config = dict(
    num_hidden_layers=13,
    hidden_size=640,
    num_attention_heads=10,
    num_key_value_heads=10,
    head_dim=64,
    intermediate_size=2560,
    vocab_size=16384,
    hidden_act='tanh_gelu',
    norm='layernorm',
    norm_place='pre',
    norm_eps=1e-06,
    positions='learned',
    qk_norm=False,
    attn_scale=0.125,
    bias='all',
    tie_word_embeddings=True,
    parallel_block=False,
    extras=['capped logits'],
    init='normal',
    init_std_qkv=0.0246,
    init_std_o=0.00482,
    init_std_up=0.0246,
    init_std_down=0.00482,
    init_mimetic=0.7,
    optimizer='adam_atan2',
    learning_rate=0.000429,
    beta1=0.9,
    beta2=0.95,
    weight_decay=0.27,
    lr_head=0.00552,
    max_grad_norm=1.0,
    warmup_steps=297,
    schedule='wsd',
    decay_fraction=0.579,
    decay_shape='linear',
    final_lr_fraction=0.1,
    batch_tokens=65536,
    max_seq_len=512,
    doc_mask=True,
    train_tokens=884400000,
    max_steps=13495,
    dataset='wikipedia_en',
)
Each number is 128 + 24 x the weight over its row's rms, rounded and kept within 0 to 255. Layers, rows and columns count from 0. The size above them is the row's rms in percent of the matrix's.

# layer 6 MLP down (transposed), 2560x640, rms 0.0393, rows 550-587, columns 320-359
size [ 90 101  86 132 100  90 104 110 105 100  90  83 107 100  96 105 112  90 102 114  92  95 107  97  91 109 104 106 109  85  93  98 104  99  80 100 100 104]
[[140 102 134 149 143 119 135 113 113 144 136 135 143 159 125 154 113 171 124 143 138 159 106 141 153 118 109 110 160  98 141 115 103 109 116 116 121 110 123 122]
 [154 120 127 109 156 157 133 127 162 125 147 135 163 128 145 131 141 127 177  92 147 107  99 134 119 156 117 153 135 150 126 141  81 130 151  86  82 111 128 141]
 [150 117 132 121 169 126 161  99  88 160 153 101 141 125 125 111 149 169 117 161 147 141 108 108 132  89 105 140 166  86 162 125 118 167 133 150 109 149 149 117]
 [134 130 165  82 166  81  80  99 148 122 139 133 164 132 128 133 143 126 148  98 117 156 151 164  99 123 130 122 153 102 148 120 146 128 158 142  90 137 123 143]
 [118 166 111 117 101 146 127 151  98 160 173 113 160 130 131 148 133 157 143 131  97 149 128  98 137  99 104 133 139 111 207 141 131 149  94  93 136 126 148 103]
 [122 168 172 151 140 126 102 138 119 159 118 111 124 107 121 110 142 108 159 136 118 123 132 134 132 106 143 144 146 127  98 134 115 104 106 116 142 121 103 133]
 [115 139 140 164  98 146 138 113 109 121  90 125 102 139 155 135 132  72 110 139 149 127 155 119 152 157 127 130  82 104 127  90  84 117 142 133 120 139 134 145]
 [127 123  97 144 104 109 143 147 142 118 107 169 121  69 148 102 123  77 112 122 121 102 139  87 115 117 132 104 150 115 172 102  81 154 111 126 144 168 152 113]
 [137 109 109 144 127 129 131 109 136 110  95 129 102 132 117 135 148 104 109 131 131 143  96 128 118  85 158 124 148 108 118 127 126 131 163 121 158 150 122  88]
 [136 139 120 160 110 155 126 136 114 154 107 139  96 109 157  78 164 138 110 128  90 133 135  88 137 100 126  69 154 137 121 130 142 155 132 117 128 119 157  94]
 [145 112 157 129 148 104 124  88 145 113 125 100 153 156 161 107 100 108 126 124 144 133 157 171 123 118 134  96 123 138 134 141 101 169 166 150 123 118 120 105]
 [104 109 127 123 152 133  90 127 160 166 153 136 122 153 144 178 115 135 187 112 120 141 132 122 128  83 155 102  82 159 138 167 154 178  87 122 149 150  99 155]
 [169 114 158 137 108 112 138 113 125 109 158 150  83 165 133  81 115 159 110 155 115 130 185 123 156 115 131 120 115  72 105 131 113 117 122 122 106 173 140 125]
 [131 130 189 122 156 114 126 148 107 157 163 124 119 130 102 156 160 154 142 106 112  92 109 176  75 149 125 122 114 112 152 159 135 164 162 106 194 122 109 101]
 [185 148 111 141 119  96 102 144 115 120 162 132 133 143 148 119 156  94 124 112 120  99 162 102 111 154 140 123 142 137 106 174 167 112 128  75 122  88 118 144]
 [133 113  94 111 136 111 124 123 145 174 139 177 144 130 133 116 139 140 121 122 100 102 135 143 143  95  96 151 156 116 132 139 106  87 130 103 140 139 141 126]
 [133 119 131 108 109 119 140  88 141 118 144 147 181 119 154 138 172 111 140 142 107 135 128 134  93 129 140  87 134 120 137 118 113 152 149 133 180 119 119 137]
 [163 134 131 139 122 155 103 164 155 142 140 127 134  85 138 142 116 191 115 184 102  85 127 120 131 144 125 188 108  88 124 109  82  93 122 125 129  81 133 156]
 [126 153 112 131 129 129 143 150 165 154 130 124 159 117 106 189 129 114 137 150 137 122 128  86 158 164 116 103 144  92 140 176 141 128 107  98 137 146 150 116]
 [100 112 155 160 122 118 139 175 147 137 144 163 124  75 106  92 175 153 143 138 112 138 140 129 128 120 148 133 146 108 147 117 136 164 131 159 147 106 121 122]
 [152 110 107 138 115 157 115 137 101 124 158  98 121 132 101  93 147 135 120 134  83 156 145 115 105 143 161 142 131 109 129 115 151 110 172  85 153 129 140 164]
 [137 167 130 165 143 145 124 141 103 114 149 101 131 104 112  98  99  91 159 145 147  95  94 111 173 114 110 138  77 137 130 149 135 145 138  76 101 138 152 100]
 [133 118 131 135 129 123 114 126 123  88 151 129 129 135 137 138 109 138 124  96 114 113 115 147  86 106 145 132  94 111 113 151 115 121 162 119 148 136 190 171]
 [147  95 127  99 138 138 155 125 138 114 139 140 107 114 128 111 120 133 149 138 112 141 122 122 130 146 114  99 121  89 116 123 150 100 134 122 126 107 118 113]
 [134 134 138 167 162 135 161  98 112 199 134 131 104  96 134  92 162 121 140 131 122 156  92 141 133  98 126 152 149  96 128 153  96 108 114 144 142 126 108 129]
 [146  98 121 156 145 115 110 113 176 101 111 136 164 123 132 133  91 119 122  99 132 169  92 120 116 121 111 159 150 143 138 145 150  80 120 134 128 167 145 115]
 [110 139 146 157 102 185 135 188 116 126 146 147 104 136 157 149 145 126 136 104 125 153 119 113 132 128 107 123 118 107 131 107 117 129 164  93 153 171 127 125]
 [116 140 142  87 132 115 139 137  99 126  76 111 128 196 128 140 132 143 147 109 137  80 108 143 154  99 130 155 133 179 127 132 151 115 161 126 101 112 128 135]
 [154 119 132 144 115  91 160 140 159  86 134 137  86  93 152 155 150  97 110 129 130  95 110 125 126 132 154 169 150 111 112  96 102 135 106 139 150 148 168 125]
 [150  92 167 113 108 138 101  98 126 112 102 155 119  98 126 134 110 183 145 116 121 141  87 141 136  62  91 155 145 118 153 113 129 142 129 131 102 152 134 128]
 [131 141 150  72 153  85 127 118 145 171 155 102  99 136 119 147 117 100 138 130 124 125 104 153 108 145 142 158 156 111 184 105 172  96  82 134 121 116 132 127]
 [ 87 124  85  97 136  76 159 164 131 130 134 153 120 112 112 178 160 135 121 149 129 114 111 190 119  96 142 130 109 153 137 103 185  85 127 134 108 151 128 129]
 [134 121 126 113 124 134 179  81 106 124 154 109 151  87 114 106 141 155 137 143 140 114 114 116 131 143 131 144  85 134 140 101 145  63 138 125  80 116 122 160]
 [106 114 159 145 138 120 114 123  98 150 112 160 142 140 131  90 139 102 119 195 109 142 136 146 135  85 126 108 118 106 142 103 149 142  77 151 163 181 129 122]
 [ 99 107 123 111 128 125 155 127 115 140 149 126 114 116 112 115 135 142 147 130  93 120 137 159 129 101 159 128 143 113  73 141 119  77 112 143 105 116 115 127]
 [140 142 127 130 155 108 138 148 107 146 144 110 161 130 123 124 175 124 108 137 133 124 171 142 124 168  74 142 124 141 121 124 129  85 121 137 136 138 123 143]
 [176 148 141 122 155  94  90  97 152 118 153 150 189 107 126  98 156 189 147 119 107 143 143 154 102 156 108 121  88 162 146 131 105 130 131 151 128 144 124 135]
 [131 178 114 123  97 158 159 145 114 121 120 104 102 131 139 187 175 145 117 134 149 149 105 157 121 125 149 116 132 147 111 106 122 128 156 132 126 104 124 125]]
# layer 6 MLP up, 2560x640, rms 0.0441, rows 551-588, columns 320-359
size [103  97 117 106  94 102 113 103  93  98  78 114 100  94 117 105  88 104 111  98  98 107 102  94 108 110 109 106  91 105 105 107 100  93 106 107 103 109]
[[100 124 146 152 151 105 136  97 132 136 157 110  93 138 140 107 118 157 117 107 110 126 137 104 129 124 170  97 126 125 151 106 157 124  85 100 133 107 162 141]
 [103 135 104 125 120 129 140 143 106 140 107 117 144 136 201 156 206 106 100 114 120 139 144  93 109 154 176 112 129 124 183 107 153 156 152 124 123 109 119 137]
 [141 128 102 115 154 116 140 140 150 124 138 164 150 138 128 152 146 126 141 146 142 138 167 105 109 127 112 125 170 105 149  98 128 136 121 159 146  94 143  98]
 [104 143 126 100 104 131 116 132  91 108 110 146  92 135 125 146 116  83 140  99 157  94 114 121 101 108 159 132 132 166 160 113 131 101 107 129 122 112 131  82]
 [118 149 143 107 115 121 143 125 137 144 133 130 129 121 115 140 170 124 134 140 129 129  97 131 115 127 120 112  69 132  97 127 168 149 151  81 150 125 141 176]
 [120 104 150  68  97 128 179 138 161 156 165 147 157 163 140 126 138 120 106 110 150  79 142 116 114 121 166 131 139 163 121  92 122 147  99 123  72 160 124 119]
 [121 153 142 136 127 119  93 145 113 117 145 154  85  96 117 112 117  70 120 158 109 120 166 105 130 113 110 114 103 106 117 105  95 101 121 144 130 154 126  76]
 [131 161 115 100 131 116 110 118 163 114 117 160 161 139 144 124 157 126 130 135 127 112 121 160 151 144 129 139  80 153 157 102 102 124 144 151 126 162 131 128]
 [124 151 120 130 128  81 137 106 148 114 159 104 162 124 138 182 132 103 134  75 165 106 122  74 104 108 154 159 108 126 112  98 145 134 121 149 127 127 171 131]
 [161 121  77 105 104 164 147 153  88 106 119 155 155 120 108 173 164 145 119  58 113 109 117  88 108 115 145 126 138  90 149  92 115 127  70 111 116 108 123 119]
 [159 169 119 102 111  84 102 145 133 135 128 139 151 130 147 101 120  93 109 137 140 103 132 159 175 212  96 119 139 130 127 143 126 109 173 132 104 146 141 150]
 [ 91 140 119 168 149 140 100 127 126 120  93 107 109 118 157 149 173 129 125 133 145 146 103 117 152 144  77 123 139 152 112 134  80 118 132 118 121 161 103 175]
 [119 186 114 128 161 127 122 155 135 135 166 144 122 135 111 156 151 170 138 129 149  91 133 114 156 134 148 137  80 111 127 149 144 127 145 136 152 184 106 137]
 [139 129 146 140 141 105 119 156 146 175 147 152 139 140 133 133 146  97 113 112 142 134 129 127  96  84 193 135 139  80 149  71 189 140 104 177 147  94 115 134]
 [115  92 140 119 127 127 121  93 125 119 122 131 138 150 163 129 127 152 133 150 124 138 141 126 102 110 100 122 176  83  78 100 148 135 106 118 142 126 108 128]
 [128 129 152 120 147 118 121 133 126 172 110 132 101 170 144 195 110 166  93 146 121 120 146 115 116 147 153 142  91 154  99 149 101 147 127 123  90 124 145 111]
 [ 95 126 126 119 106 120 177 116 129 158 113 110 136 109 135 131 118 121  90 105 101 126 121 171 121 131 120  92 114 145 147 120 132  61 159 134 119 168  76 136]
 [145 185 144 112 134  99 129 137 116 143 143 124 165 129 117 148 163 117 123 106 159 155 124  99 113 115 152 122 119 174 149  95 140 105  87 106 113 113 113 149]
 [159 109 164 117 152 176 150 111  75 161 140 121 125 111 126 157 168  99 134 129 129 111 119 151 164 186 165 124 137 140 129 126 100 132 116 154 101 129 112 125]
 [187 142 147 119 159  95  99 110 121 141  46 143 147 119 155 169 136 145 104 150 128 132 130 107 112 159  80 137 132 161 119 163 139  99 138 141  76 118 109 113]
 [149 145 106 151 173 139 161 214 108 126 118 111 100 157 117 134 138 117 137 162 127 148  94 142  96 113  99 110 101 108  91 136 190 145 102 146 118 141  89 106]
 [137 137 161 149 111 106 116 175 147 142 120 120 123 110  98 138 142 118 132 159 164 140 151 151 107 108 165 118 142 106 106 106 164 112 137 132 113 170 128 128]
 [122 146 152 127 112 114 129 131 141 128 120 115 106 128 132 163 103 178 140 113 156 150 142 119 145 149 112 124 112 128 134 125 153 104 114 137 105 133 129 145]
 [146 120 119 134 110 161 116 157 131 105 159 126 133 128 131 157 101 138 137 172 125  64 130 134 122 141 129 108 127  99  98 118 150 118 150 129 148  91  85  86]
 [138 137 126 149 154 116 112 124 134  90 108 129 117  65 121 142 121 157 136 125 140 149  92 176 149  95 136 126 107 103 107 112 121 128 119 141  91 108 139 146]
 [139 147 138 111  98 149 136 140 144 117 141 114  96  94 128  85 123 142 132 141 116  96 127  86 146 152  99 113 163  80 119 127 143 169 171 134 124 117 112 146]
 [134 141 144 174  91 133 147 109 146 133 116 176 134 149 121 148 179 155 122 126 111 128 115  69 130 149 128 127 119 163 139 148 136 136 139 125 158  81 130 140]
 [135 105 119 147 159 111 143 126 109 177  75 112 127 104 180 145 133 136 128 187 116 148 134 165 152 151 124 117 114 163 114 104 117 141 139 107 153 152  87 118]
 [129 132 116 102 113  93 152 174 113 179 145  97 108 118 113 146  89 105 138 136 130 127 149  96 132 148  93 134 129 127 122 109 149 119 124 125 111 153 115 149]
 [105 132 104 163 132 162 112 136 123 156 101 168 155 131 127 131 142 141 120 158  80 129 140 146  99 109 157 126 136 167 112 114 116 102 127 121 124 138 121 129]
 [156  85  98 135 155 113 102 175 151 172 100 107 181 134 136 153 154 109 156 149 150 126 172 124 136 125 108 146 131 121 142 121 171 135 149  99 150 144 114 124]
 [128 160 135 131 122 145 117 210 183 137  95 104 118 173 162 142 168 135 148 165 140 107 126 122 162 115 128 110 150 101  92 109 121 144 155 130 144 145  92 139]
 [134  70 134 108 110 105 154 109 198 102 111 108 155  96 144 137 131 153 145 140 152 115 108 149 134 133 121 128 113 136  84 105 129 144 131 145 125 115 101  99]
 [175 124 136 138 147  98 115 127 113 146 149 113 149  92 111 146 134 112 143 132 120 122 153 180 202 149 108  97 143 133  68 113 151 118 153 132 122 155  92 116]
 [107 121 125 149 144  81  97 134 128  94 112 136 139 164 129 131 126 123 106 112 136 166 145 140 142 153  98 160 135 104 135 111 108 196 144 182 121 112 106 130]
 [100 133 103 112 121 147 148  88 149 109 132 134 135 158 138 133 127 131 108 139 131 107 136  89 126 155  76 117 116  98  81 120  87 165 148 116 110 135 127 116]
 [120  98 154 124 134  87  99 149 172 135  97  87 118 114 134 134 122  91 147 121 120 124 164 122 118 120 163 127 143 164 134 154 123 159 130 144 145 133 130 157]
 [137 138 137  62 132 161 118 103 156 129 127 167 133  76 112 151 114 135 126 146 131  95  97 143 133 118 105 114 132 140  87 137 116  87 128  89 110  83  99 135]]